{
  "n_kv_head": 2,
  "activation": "squared_relu",
  "norm": "rmsnorm",
  "qk_norm": true,
  "tie_embeddings": false,
  "init_std_o": 0.0,
  "beta1": 0.95,
  "schedule": "wsd",
  "seq_len": 512
}
Each number is 500 + 25 x the weight over its row's rms, rounded and kept within 0 to 999. Layers, rows and columns count from 0. Numbers have three digits each. The size before them is the row's rms in percent of the matrix's.

# layer 6 MLP up, 256x64, rms 0.306, rows 109-255, columns 0-63
078:477528492505488452489545516475483491521469494509513491480500526484499484442493540481529499523478518479539503515515469487485499508570516564457461519474520472494507475463488489480479497505499503
106:471524518494465517535518493501511553494507513494532526472529503537500528473466453475513450519495514461485453524505498525512526460554527500527487476465520505465499515492528475482512512488491512
092:493518494517508514480509486487537489473506538487418523508476548488493456473474502478521504517531478469444461508523501507499464508509495457454542502498461497506454505505492512492486481490504500
095:501533499511490501521499498476533532538488512441465495502525450468493497445460533510486489489465530507482534507514503495493483499488520534540522489512465524513441521510504457500483534499480473
120:533476487498498475527522505486516483448445530499558528499542500482512478492520492487516537491529486440488517467486520502472473466515500504493513487468482540465529509524511481506475540509484472
103:486414506483480520485544469514511488512498482537516511497508478503515451552506488469523509519500496500541493498504504467511488497482498496489485468514521511508457477537487531499537444535528518
072:502518483526513496552485478468454521524500490529441509501478501520517524479530485457548512489511488493477518453531482465503501474509508468491436502496493565494524511520512499508505502491478523
095:494468511476518508516517518456507496512538452490521557528481493475531476458500502527518480491510494477484472501518487474528501501560505475489523511520513510505478493513506563540459461539488501
078:491507507461506512463534515536495502511487482535483491500479519492450522510467466525456507510467505504512525491537456506458475530543504511494485532503522494528448559518456507480509473503505488
088:536496476529497490500497507506481510502518447527468486523550477496471527484511480532497455478499487492493450474505505516513506448469514470483499460465497535487429492475479481492500483495526466
104:451512496503545550501510492526476512518456503516515460495499463487490464520497473498512514507530484483493472484505502457478548523537508489489472463530511551507510519514519466463471544490530495
096:517472474456519510510478448492534481488530525509481497508466514502464510508481466493493491499539523491524502529487461471505498480495502484487549452489465518476480470502491466496452476475550458
092:467496498506541516524479498504492520522499512474532514488516516462506464511471493510474494574475475491517485497489532484525528546530568522465529464531523503502519519488495499551475487502488497
102:477478529475481531486500502528454458450485490474519578533477472521453495505477499506484499514501512490506464482475497508523535503496465497480519532503521516479475487515496474458494534527467486
109:569460555503478519476483536520480486517534540534462516499501493496553514548499498514528521469487479494506511497523482512490521476478514500457471545517481509483500465516494507469492491507516477
100:508521446511524489507471501488485472471502473506522487497517503505514513512495516462479528459437505487526475452513502537554535551547480476488517497501453524495503505496513484508487514548507487
112:517483507503508505508467476497471524454495466488502531464516500524515504492481506487538488466492534447487463534512499552486519500521515522487474493534502537434472529497462481469465517471511487
117:522541460511487512486545474504530534515502551496506505464493520488546479483468515480552539523504520480516536491550492484504498497516539488557516510479507515508517521513511466463519517491496529
108:469523516459473467481526548503511530456452511486464517490548494526518503491536531473523497528511572496489488476490507468488514480498513491478521495513499519531456509492537508503488480535520494
090:469482527488531493483521516507478468534522537519481528526494518518471571518510496442497500562518530557521507505480462507493502499524499491497492487501467529525480474529472497489504476482482518
101:515543461486467562502509485520546485478507470483526511544526528556511461483483498526488532491521503513470486457544494477532526516507452504512528486494507513518510490514486473487487530511518499
098:528543469529506488513516453444521506485518513504499531517529515481519496461507470500496525498461493510493502512492493545482523479437492510480525484454530555481459526493478519495486526509508523
124:480536494532495537487502510498479533466497497471503526450490503494444529482495476516511475479468554501508534498499508491528538451523486503551499464500480499458483519481464532507508465490506475
094:509511498471477516513494521490502509496506506463531470528519498487498442553516488497517530489499527513461467453521528474510534561482472478498515510503536476471523530512512535531506482536518542
101:506577467516525513500472496471508528479506507537483495492528532481506532459539475474497501536496512517552495479500528476502501483524505480496533456510559508543475531490529518508493512493515503
109:508495538508454541477482492498511525523488470473501538507502517514497489498464507470486502505448522521539462538473468513497538458496523501498535508511510519527448450480514519466498521505497456
094:497498462502483455500520480458518510518507481479506527490487499472502514445508497476482492523485511500519438480498511524499433493530466468515515491508511534501468507501499435490545482476482460
097:501469492447558514507497498507502486482474520504541513510516493491483519529510469511507524512504502517493498513503393492434478480514525507500503514488480518509500477516492487474507518475504555
105:480490529477479523523510534547529483475499520475506525498493522491493472517466482559519517512460488487536507519522484445525501510555476512524471506518457491458540483514492485503515484502543493
095:508483521516507529505519497506478517473476481491521519570495484524453500548496452464552501469486535517498500506480505481469475440501514529505512483519529522479475511498547465519499528497511504
100:447511476454501498493501514488516523477467487475498503507541486473475498475502529500505525510555486495480495500503496470483502529505493520487497490533475445506550517479515486450481553553462512
101:515490440503471496465506461484463508501494535519509457445471497517518481500498505495485467514501509486472484497544484467494475505500530513473496455526500477474488502521511518446458475517454534
095:482536474517485526480493529504511531524501542504496498543516527524512553514503479502519484485495500510512547476483479468510508499533517489511484449513428483501503465466471493464504465469465531
103:491493516513471491541509509509489506495464503506492498432566492506532510520494450513476433517508495513472500469503490495491504534509496512517511481493484501448501517516515523479479458503521433
099:513509495461486550537476482500459495520493511500487493494514478520487472519511493539463484546558478508487495478518500530502523502503505498519502483563491504525476448477537484531471512493539451
065:477527490460475463518504496525530529507473523519520556506508493495506523513501492506480508480504485489484475538492486507489465510539492544506549475450519490544466503522469493540460481511446489
078:491496485496472479497429499511517469510509472498522493572522509507549547524487479495451491523490490469477551493478535516517505461529494497554504508505520521485480524506514493476479505502485481
088:479529516489490512475528506470509482494487455531485460462508490534496485501521500466506528471509541460438501501504509503483458453517472464490488468535443490513514536484472493495495483481517520
099:454514485451481488505527507497490483526563467489492527481463491474509485497517531456541553521502482493505485468468471511496521505520532510491517485509513512532470475477503468506550537512471507
094:545541522509499480539495503502483485506510483514495541466524493458476448487488525502528524497532522531503508475520532492471466454482428501525522480518467491490484503549490517509478495483505476
097:483514494486518539487495473520529484500499473500474487493532528507472484477480495538473520524524537496477468490544487473448512531429524496460512511509476514471450539492537520496514521479503509
107:483534490472524506488508504498525471482457537533498493541438463481482492525484556491506502519505535485529492517506458515516477488503486465466493522534442479470499501489493481507481512552511496
091:464529502450481517462487511511517514514496511465531484487524515499484454491502480486502489486504457492498478519518487539448506530526492478472501477431511503460456475495520482509475462519542508
087:506559533498529498505482475533529466488480546497540540546488485498509491492515485511511492533525513501475494508498498521482473438510507510531539492501482497509531454529509507483535497561515479
122:553482483512503524499500474514479505529465447503480441503525471464521465510487516514514520509496534486506482532512484503478510487482546503497548488508484535459494489487508482470499480518559545
092:509531475512527496528547492502458497489537459504506466488485475495544505481468477489503501523497515483506486556494506494502493447503526514480476470522459533471489490468564508498483490525548482
104:497485502503485485469555516472470492526514520562519480503505495512491523507498510463544502534503499540533501493509514478507438513517495509488494486532469528454508494492467495538455465505503553
081:511459506508489510528529519481464540501462491487514517446498474440549476479482539541488471511524519488512527459512506485503497506531531509535496515514487488535468539518527480520508518468513499
089:460510526485490513486490482514481484513535496536506482432544487520500538509505499526508485542515448505522523506490451496515473534471514463518514472542462491473504525539484504496505486534504529
104:474485562454431503475515503499453478480524513499505542514498458503496483498448479471519483534488475527526492523471524532539509519517503525457517501508497509492483497504472514520516520478511524
103:509491513493495471545488499480471502461473457520528518505511500513504501471543509498499514504489499486455452531524482535467442463521497527516531489499443536466503503528503471488517465513525478
098:458528488478478507502497515507524499492497543494494483500475521494523489471493459471505501464489488470548480494508521471501578567488503529484554524512480510484484531545512480500475505481516497
093:461520544506469554509511475493501495486520480485456498512529460531454498493463496528512543510529471444493480482482488497509495487499500496518483499512483545456499529456500485491497509465486546
095:470500484465520494505529548540494532518525532483494491464492498467505477512489485455508538508484481479460483519468444456501481522464482462462498454523476508458486489511516510472508482509493502
092:498526493467491520522494517465449513482467530524495534518528505502431483563484473500501524461524490475511457511460508490526500487457517499530502492504493465495513496501562487501516509479503512
113:469536469506501483512493510495493507494529441504530509519461491488512473509502538524460515491473527475511497476557481459505501466481509475538510518523525511447488493575491516505491496491475520
091:497502506465497516542512465563487505497532504524532512520490491503476529513457498520489499505542499547506490460469514519504507476507529491541518520542496499434470498495498501457461488497527465
106:512507496526543533462449501551453511487499507481509483531516499499479508541521513497486561505518459448495467495537505470475499483499482443500477494503505499524517522500510477487491474519509457
103:482523457480484486495513502490494478523512538509545503471474531476487501521506430529542506481479492562505488479507507492528507524468505491523469475553534515455498475492495496533489472476523501
124:467536491496495468499518517502484518472477508511510503458461503461485518492517495466506510505521550512462544484554503493491498478503529508498493492508481479488411497516528540495517479460540514
100:495494474511449487486459487469457533464515482490511501493515483568501523480503494492524461511474543529499501493475521489498505439564515501477501473508487520480539527526469495485484498507519510
104:498521495522471528543512467473476507495474471512512486483524525510508535500564545521512492484494504521556519478552507513516507453538522486458511506493501502493483549457503516520531470507505501
103:468499495487506499493470531491520524488495480496515469524476513538462495519484507498508472542529515499491499517502490526437504503574489495469500492490468513508505499547482439514473468545544490
099:525512494533468530489479485508495481491481514505509514469489470477505467504485530507528494548478535508477540506506521549546522498442531472541483460501524452491498501501525527464499538525505521
097:477459485511508500490517513533538512514471507497520567451461487545521502491475472530512532518467476536511497457508464490473512485498459469488529502521523518531485503527512491497463482523494471
097:476500577463515464531471498499501504472498509521481519455507473501506518472533487498535464507486511507543494465483490481486477521530468486484495500491456493446471516548487513479521492530514519
096:458468514497519501461516495495485476511474505499495547453459478517483535479458547518514478531512525505512532505489484506498477504479485500510482515508455528449497543489480475529517465522552515
099:504491509540490522497448525499509474504546474508464509533538520468517489479442483513531469508535519524519489506499453498506513483525542528467479495478469504499535500507494449505452504496475508
096:485495525490492504486517492509498477473492470481522487506517510477496513553511489463471473516498484460484481472502478509499480469517531495443494521466484539513444459466499509524541497432515536
100:508506479504519491529518512485498445480475525537537506524485521459481486472539494506566509494509518484491532523491494477505477510499532539453492495496484506439490545500534520504490475485464533
104:473515548472494475520469515524519498493478468471517533546490489472467488465478505507511530513488517483492498477505475488486523547503421526477498516488462497513469529487486475447519515475513512
096:498493466520506489469492505506490481509477527498502491535498518508461477488496488511499512546492466506487449515484494507453443493564469503453491450530465460468490503484510523471456507524500502
096:489525511514473500531531489523495503516500540499566522489490526482514545527496509466520563529542516488480497503479517478524519503505480518519518507515480487467489513468475510552561511480478473
092:463575552485495521522498489514480505470466523501503523530517507491470485492530493482498518542478497506497507465516508562537495500444493482463521474517488504502531510465485527468501479497470491
079:482496481523490520508546519491494480525492519524567522520504494485505469494474518540530498464525544498447515491497523517510477533477509483527504496516534526490475497546521485455493543529542513
101:504542508486471531491482537451516541507528514521501476476508536506487478541487475486469512464508533510480463486484524452526524482494484487499547500488496527516529558507494477515522496502453526
090:501466507468503472479493476477476473467443501522507538515507500506490492514468492461504543474498492522490498509502533487468558467512487504488475440492525547519545502514492503504563487492498487
101:476499480473478485478473449500493500491488506472540473510493472441537515501478484478453475546501499498525446523511517465502510497480482531484510526482508497495456539530468490473548481492512497
110:492556498510505479507478497489519515483422503475489533487471489532464495544475513490509530532431504496503516486514515501453493480496542493486518484494516525512510508507500484496532457540464496
089:510542449464522498494548499483497524506531484509523542514494504486535520480500474511521478463485467497474458527502520512482495490529517504529492494549528548448454504535504496518490512500532477
103:518450525483497487485500471542487493507490451504490489474474475437472446547449501494491497493513509491478454502528471477509504464485530474489509510490481533474504510514494475540485523482533495
103:489511481494500496430478490537463498507534516530505514520506524459471488515511486488561556514487503502475464466480476499454533496507554497485473507528496476482494490496477494527542511495481486
099:457491527506467500484533495475459503499478518482471474502512506477511515501446512479522487512517506506493509488489541474501542464552513503486471529535513527476481516469507505503557469488528437
108:478501514492497512506553534484515522481527492492490519520475477526493476491498455457498534476487528480538491477497508450498469461490458509547503474531521509488506544522547491500489477530529545
097:439480502463515471466506509461515490467550515497531530500483503473534464493506490479539493548465522553512492490506531483539510494493480482489495511502507542460494496487475544491508512494475477
111:490465471499485523508522514493499500535526531548519556517464477460484541471481511445532475489494513520477501511500513490546456512502494514471472517517479511456486501501513525510461472508482461
102:500515496549525527483544514536495493526520513517561469519512485471492497503509477476506463496533494527520526495489451459518510520506494501486544449526458525458490514493507508510529522484533526
092:495502468493486537493418497472453520511528480505493477497519447509486480496501504516482481515510437535483469487521538528516503493496509470491494481500471479506546498490482501472463510530472462
111:477528498466517521543540513516485493501524530496520507514487515483466537535546483429444479473508511502477522510525485487502524513539487487507485485510479545509469512505494478524528476451517494
096:472477488453511459506487497482481513534525497511475513470457507481466511501479483485512503488508505491497462513478453493508457482502524535495495469495420494511467473489498467450477477511455497
107:484522496455482497499494523543478497471502523467534472491519445453517472515494470471502467519456489532450509513516502468538515514505458491534490495537504504508462552496487517475513491516514490
089:477505496450536516521492488477504490469507546488492490508477522490513460559491487497528480462527522495475485499497486455494466451479506524452523504507483473457479466514513444475522501501494480
111:453490503529490481494503537477517484506539561508531509479480522516456524506521450519529488489489517487515503493482463473488505434508536472504556468486502507478517486478497486473475501501527470
092:488512486474482491472517522497540482539497477472512518575539517507477535467520488518504526448507544524523523464536473494467481483477519512507532535493517486481505477509527461488518502523492483
102:475485521502511518477510505477525464502502467520457498460522473502479514506476489493517483517479510519485514515511434514494473465470525499504491455479448452455468461469501478463470479477503491
095:523486486482517520494487508464478496470506516505495507492441455503497508482479481527459491517454484523461514501513443478483507468458498511483534486493514542431498471486483513506516496478522454
128:493459515458503502510509520463478502494532491520516514541471518484492481546527469482509523514493501523503501472504540488517461486517472522480486493534496518501440453475481494536546466485527451
094:532490485475511478514485536475439510498533508506506509491522461473473505510515461478537516484490498507512473487488526498495447517518480508520458482528472551521459460460474520521493512454516489
095:511509504511482498536450492537514562493488521539506521536495508478500492495449491476519512521517526485516551436519516490525495504483463475498478524514481545520497488526525525520475535518508473
098:518534510480437506477523487518486496529479501503499480490434526482462471499511520490515550550477458519495494468528487519484470529497493525506496541479492480489474540504486467502476476487512537
111:504487519512497506526521509505533519452485541503510523520558485516510489532488508521485477501481529440482453480479475532545550530507500493476478485493487548505517493531502520498527472478498456
104:524510472522498547518538489474525505492478463487437534539514509491493480533485476492487549493490555455501519482479536492513522451507498509485493513469518521513483530485502504499492483511486442
096:434514472501527499492486559471489477472494493513507522505502541489487461487543497480554523518506483542502503511505516511483474425489504515505517507501484523498484550483505497469527478528479489
100:484526503511506536521507487475480539468478534515542524502527533461517465481495535498506527500515533510510448526448501504462504499514483455525503501511538491525511467478507489493506501471557463
117:545493495483488525492480548487496495493478521521496492503531471491524499497540479537469483526464499465508531496526526486481537469524512495480517535532437537513471466511502520526499455514473538
107:469504557467460511481517506519491512521476516520508476467553516489472468554499525492463516475499500499524472517508500486487539494510479481464490502442493547497463508491479460508496495468525522
112:518489518483501540500488504501509533519553448492491565504485492501491493452471522483487487505486528504484486485528486463507494458489503489466489479511543536485459526504520515514462458481478550
080:510523531500457471479513473493461552526515483504529493482483479501507517517481491564510521514439498511477490504482514518505482529496495529495487459544505501462496491453477465534517474506467534
095:499527494485482545474552468483489489483427517516522472525539507457501516467539491502476480480489509511501477511489484495490521504520529446522502463450484534477487511466488517537486496499495493
105:486500480504464522479486535513485510501472461540528547495526513523496544503494469546489561515484500502519477524503498512536488490496487525484480521522524518433496503501503522472450527476470526
090:488492527489504507509482505469530559465507472515541447488518468538476528502506504493477474526516504495483487525507492468446484482536493507508495499479451511488531500468502466478467511539500556
120:504531522489488521521476508503467481469518496505472518525485485476459464463501497508516531491515506480462485441553509517484529473498485490465498506522546543465439493517532507486471500523474490
103:513525527530500499457483484517475506516532521457477491490481487530488512488490511542469522519465519475504503465532484492458471463509530532522523498512445504476471500556514511539454515521485497
094:531534497523506502509484520523520495508496462552467508456465513472510464514518500482515524509501484536454509490492485502514479458478529471519518524492463446488495514496515536509469483511572495
106:525499519527534477525478463463466485479478505492505517517474493498451494505481505495499499527472516461498536515486502541502506484542549522529522537557477537471544520509492504518456531499508489
102:518492475464479500568504450493468466492505501501523491534508519500448486475531479505525495507496487488539512522489465477535542507477522523495493437505489477472504477450519492478494536483502508
080:450481511474479500485542517457527486517524515562553495502508486462486525515494506482485519498518465478452460536502489516467486547481467489526501499506485470493500521494473487519461468497517510
092:468528469487492528531450476509479472492511492483489468522518509507472501489524496480561493554480508485463492486517492506472523478529556498512513460456495477524467505463484480518512493477495455
108:477562516493485469498544489478493533432469542519495516517496503500463487526511515515509474546494535470482494492494517538488524527537507540496522524467497518492495534514498546515510480516507472
095:543509504497477484494471474485492527497573501535505493486474470477500488508536476508504521471480508478527493462485502469494532507470483499519532508503449472491525478534509560490473542478494459
088:518501526486509489481477494469527476500510524467520533529477473512491463544508529534504500491480522545528506479531537458521534553472485486484521506498508513496489503503549535491519565517483525
068:519513482498515504519526469512491516497511498504551490516510501439493506485465500516515476520496478428518502504501505487488515479526472497492476530506499495496559486520548474441562541489504515
096:494474519465516470495518510515503522506504503508484560509510485434536527487447475511509522505502520482513494470505497448484482514494508560510536523500546522497460488505493472462507482498519456
109:526505536541492516490483491495472503512443512498477514508536496498514493505488486520503512503455476485519503529534455527475508495480556487492463475510524487487496529507465503490527411483484468
091:469483523507543539485491501500492502454461468552484512448480516478502497467513480538514537494451526499538512507505513459518531477504538489486500479487515542514482483520522519496549490514507478
104:486529510494502474479500475490557529489505538518534479491535503495479465455487513498509533524507533499496536513474493516473498474458520528471543509462449480473513527524518468478535526521488527
104:496519496499512521484499548538467508473510527499505489447504497477489491534496486522475460460523525492487505511530465493474510484551521538455543472508481510487475448537527470499514470495525508
099:487512485524490510531495512528501486509513496506447504511535442475447472505497493533503494515481493508526540506509491518551546493481546472504498464520473454480507512526537454486497501506466535
085:484471479471496487543492532507480483506547485508525486502509519461533476499513484519524514543504519481485528564535475470499483454493483542477524484487509519501479512516511522449517472518543530
094:520433512467489487530530455490502471501479515502489527497485507470560507518516495482503520446490511481452504456534478493493498483523528516503498503533516511495500524474501484513478538464556509
090:508521473479519495542533438489494517485501488497535493502497479470510497520520495456468532498489505445483508498508508517523517538502548565454504500505516498487508475539498454542473479487500487
098:466508538527489538515495507473530503496510536525515525520537517509486457508461536509508488484470519519501529482522492512490465498439524501479521496500513508488506526564500461464523533547479520
097:481518527487504487460476496530510520471469506485523471547505482485504513471488530487491507465498478503469482560513484471485475482504505537522517526536455496471495558562492474470522522496503503
093:503497486500498491515481480465501511491532531477507505537484476438492487502515529498508502529497456557534498488540530461528486560482523512532489505556528517528479470513489528467524495502501499
101:487528502517558501507455541459496494503480535500468470505486467463508503506510513493501587526502516473494513521491532481496510455495522508464527480474479503514501516498495488484542473490464530
093:519507532489451533535476528514457485458492488476497477505531507497518511535538491485505532486496504518467498529501521496502491494521533459453521535486443520528486460491487476506500452535505477
101:475499506489513506482496493453517481487538471507462487481509486512501494514538487499573471472468483527510504511521463483487529479527562482455530480508514466453496486491505520489494485515532547
091:488497476519496502489489494472489506527502536512471496523546514513474482505455539549556556506456513486494497510490497534471467500455473488518537461501459508496486527498505475519525455492496516
104:508486524503523486521482492495520556481503509499507530489501477494504462469476487474496534547481507509521511476478555506499478478502458521459487474522494534514543551501483481498518574526517492
056:515482446503498502456504531514506470483476531484522537493521467560543475495524531509524508491469505512508482487498474503493509520520478512499587481503511489514529503511476469517480550497475503
091:514531545499475478502538499479467513461488530498499510517447502491482487516495490487546497497519498489526496482480505479484457471511484489550521529523481539467527433487504502478535517507506446
119:459511501482504507481484540511517471490449538521528504480485496528457477521521434479563503501504489481504470482491506488483484461517540503492509484467482500456486455506512460513488492507530521
091:526535467465508511483514527533546517532499498510531482471515543499507450485504467479509507507514534520501531484489496519505497438526511514512515491500481505526520553508520546512478495528500436
110:492505526534485483480476543534541501511481499492494555472503470499491532501486539486503517505485474494497556489521485529510475452476506507516460476508491510454559527488481483442516492506519501
095:489554522486504538499491519477522510453509481515489512523504511498494521507514502504523476505530545445512521483511494511552491483508493512532509509484476464523519464519455519484504425471527538
100:445471512481553499505499539478487458482479484479536514477514514506486518504506514451514529513451483517500515507496504469533531502478511507528534514521473548449481509543518505506487537469498480
101:497483520483491495535538528513480512465466531515503482505484493527457536526473490544492476520467464497456507517490511485510510429538514476519508477504478487476488463480517501506495462500519442